config.toml
head_dim = 64
norm_place = "pre"
bias = "none"
tie_embeddings = true
init = "uniform"
beta2 = 0.98
schedule = "wsd"
final_lr_fraction = 0.0
Each number is 128 + 32 x the weight over its row's rms, rounded and kept within 0 to 255. Layers, rows and columns count from 0. Numbers have three digits each. The size before them is the row's rms in percent of the matrix's.

# layer 9 MLP up, 2304x576, rms 0.0872, rows 2265-2303, columns 320-383
095:147112137143104195149082145076137190145163096115110130145064092117095148119159119167127143226160149050167106077101102120130150136115169100104112143113093134064198142146102110153156141123118072
095:125141054131049133163137051150080140146104102114146122167123150127150137162138117129152170141147135135151115151139164136079116165140147094130200134134111152191126123114109194150130109081138100
099:139168134111142214152161108162113134174148126139145074125165175163124182073186132124116135143090099151113115165123125092154131080136128095173164133165047133111127145144123087117083151121093142
105:126120068124154112163112110078121086117153093108142170157155143115138128116127133132093127094084155169152054130127113115165155121135114154100103106129069144131151137144115132137154125112132113
100:119133070165076106093110088084165060153113153088136100147122108131072138161169112085124109068143131123191138147116062156175064166117134153127132160133074143184185069124147070101086174131157091
104:135166174175096198115143196124126108146118100152123129153120157192087135134141132088116120126120123104119176180104136136115158114195084130173113089148105143142161177134118131183157087113129115
090:164109104147106136156132123154120202121138098086133149164103098123162118094199056155167140144131182165125117100079122065133107114092141194119182132142080156175124144113138100159087065151172122
096:119135124133151067105124121069107121150148139117138120083098102170125149154152109121127077166133128141074111139082105134129148080109074142146142067099125114110118114110094116115111182160185077
098:113082092139053109121175095151166182079131122078140098126110134109135061151109074215101167100213140135148101157084127142085151154147139134130159146165081108097134125148104181117204141149097135
103:058136112173129121088146140088123111112114096093152146111113105117147080133104140108105108137103129090176048102122138145123116149143138137145141080107153107130179167154146113132138103091103177
100:093132077107095153133134106131179140052120116095099106044155097080224141099114099174149163121032216082134121086087157105140144171099110156080112157173115177084159120152101177145167105153102114
105:168130104104133147141118144127121182184110168126186140101138131181119147126118093133125147137032134121126135128130139130110135114085141130062139126076166142116126092141148163104123101152083130
103:111132171193100086113075148119111091177155138103114097135157167179124105057089154065168120153145134082144148142157183080112117149047203145094205144100081127106069107060142102147115119120097066
102:120143166072153147146124181068210100180124164137135093084155097178128130089142173118126103069136182111050086100076115147096129190083141141123160127118178070128130086148150135118137142126094110
093:112123072123170187105115150139091148102164085071152095078132109100112149129157108087153170095118100148165079107170157153140091120162140096078066101150127092104117057097175158076167158114110140
108:140112079102118108170137106122133176147115125159143131164130162082112107094114171136095135100125160125116098143145067137114112174120117148108124122067127100143094159124145091104087149124153113
106:124122146119158126048146173084113081093160134127162179081174142190096135110116126130157097044128117114130088119162132119064115126173117079061140116163108184160108125174137114179182136102125178
096:062123096148137155127099129113139124129107125181071146114054167141156130178126167111183165200098082140109114120174102178104071151134158137157203093113093155137153134110155154144136103105145112
098:139126095172121117138172090123128132090134157103110146147109185050152102083097141113108160075187170145212109135071062155153169120149102170178189101112126098174124132129071144179128167087110114
101:155094153130104129132163163084185109111153111121117121034133158198101133138201127103086113122141082041155099090086064114133168069134118101140172154153130128084070087142120116100151106089170081
091:047157091117202137081227136097151128100152100143131072116082132089096106099176056143091074140181087121116133165138083193174056129110130101091074136166094136085163115111078114111119084085134129
100:101128123123105139104117123142130146119095129085112218088129147115160145156137115117169109085179137128102104129098151090101187051118151134068157127064142168118149183091175146165165145090136183
094:160079115130142122106108128101125169134094127160120134081128216133159113188086170109087158172099128109186075180120161096151155152097133157140114154157143128196128068051098141116166108104105101
104:156122088116130131160160128150112137126139155122134051155148131112118113137035104175113105135070111140091165156125087075101089181141153132068167084134107112094119156079127123183124145040153131
102:093138159166084134130113163191112134075118106128146136108170197137153087133106144141162160090096153093152179135107147162148147139093083170205179147111190138068143152134128172075101111184136148
098:100140060099181152117084099133160130100103123155147137098168145086094126093174125116137149100125139143127133145175136184127099127069117138138142139153151074124096112125166188139110125054134157
100:168094153149097139140118164147120114156114102116124150153119099149131128161134132103127145132125115090132177120109142144121159184172111114129133150124143150122190135091096140183074065144070094
089:131126139148129148170110109103085149114163096086144110096119116126127152113110098126095130132091119129119074097125190162201128122123128124172150195159107061096135133104090125102056088122153118
098:127122107094186127185124182196150164128163091142115132092096119112130124110137135129186098089139134178120096172126118119151088061147170052122155141118154115133105142109116124173132116126161153
095:123104148102077182139115103142144116130123122074112164171087137132084124087127188083130083161131122076159112187168105130127219139146191113114202099174064145174123183154168152090107083103109148
095:144127105165177163187113107154128159144103096108069170125107128129107152151153170154145146114169129073073116111089109133071223122124115122122172136191098215154168113134131080115154155135103111
098:092193130110125150062119150137173113153175061093155125144025099169136084073143128115185105112140135149120173159111068129183127103071147099122153057051113123170104088151177107115141147138150094
101:154099141105171145083127146158144155125062157109142083181135174164171095154097129148112099131124075117150104123118161135127102137095140125151092042144142111133121110112142080113130123156139152
102:133114127116115103071123102134138116183122150126182093180128137238123083144160090072148205137113138116122112123128096162120165161144149128116126129107105188137109067133105117154157052135171078
101:101113133118170146134175083125089078110103128135143196196072151085137068140143067096181182108096126072119158143052172102101074148147114176177104065104130088116175072111100184155165175123149086
105:077163079167146155135162146199045216156122084169154097166122183135113144046107099091099152107138125095125138093154156078182135134104134107111140092128133133198133132183126116102156062159093093
093:106151128137114087112130160160097070088109080116064168126152167121171114080132123161094062117150126136178116164161107141113204125122145127103113144138126096192174149110101158138079148119119093
102:109117112136139167106137187160076169131139119122084159131027167142084147151117145123084077114133141129147174126134110121166111160082124106132159082118148156127082104109144125152141141147140140
112:128123164121149127128118162114129201168111086132142098061144149102080096150184084124150140090118116110080125107116135174133121169134118165132139120123034134126158064138067156130089130087116135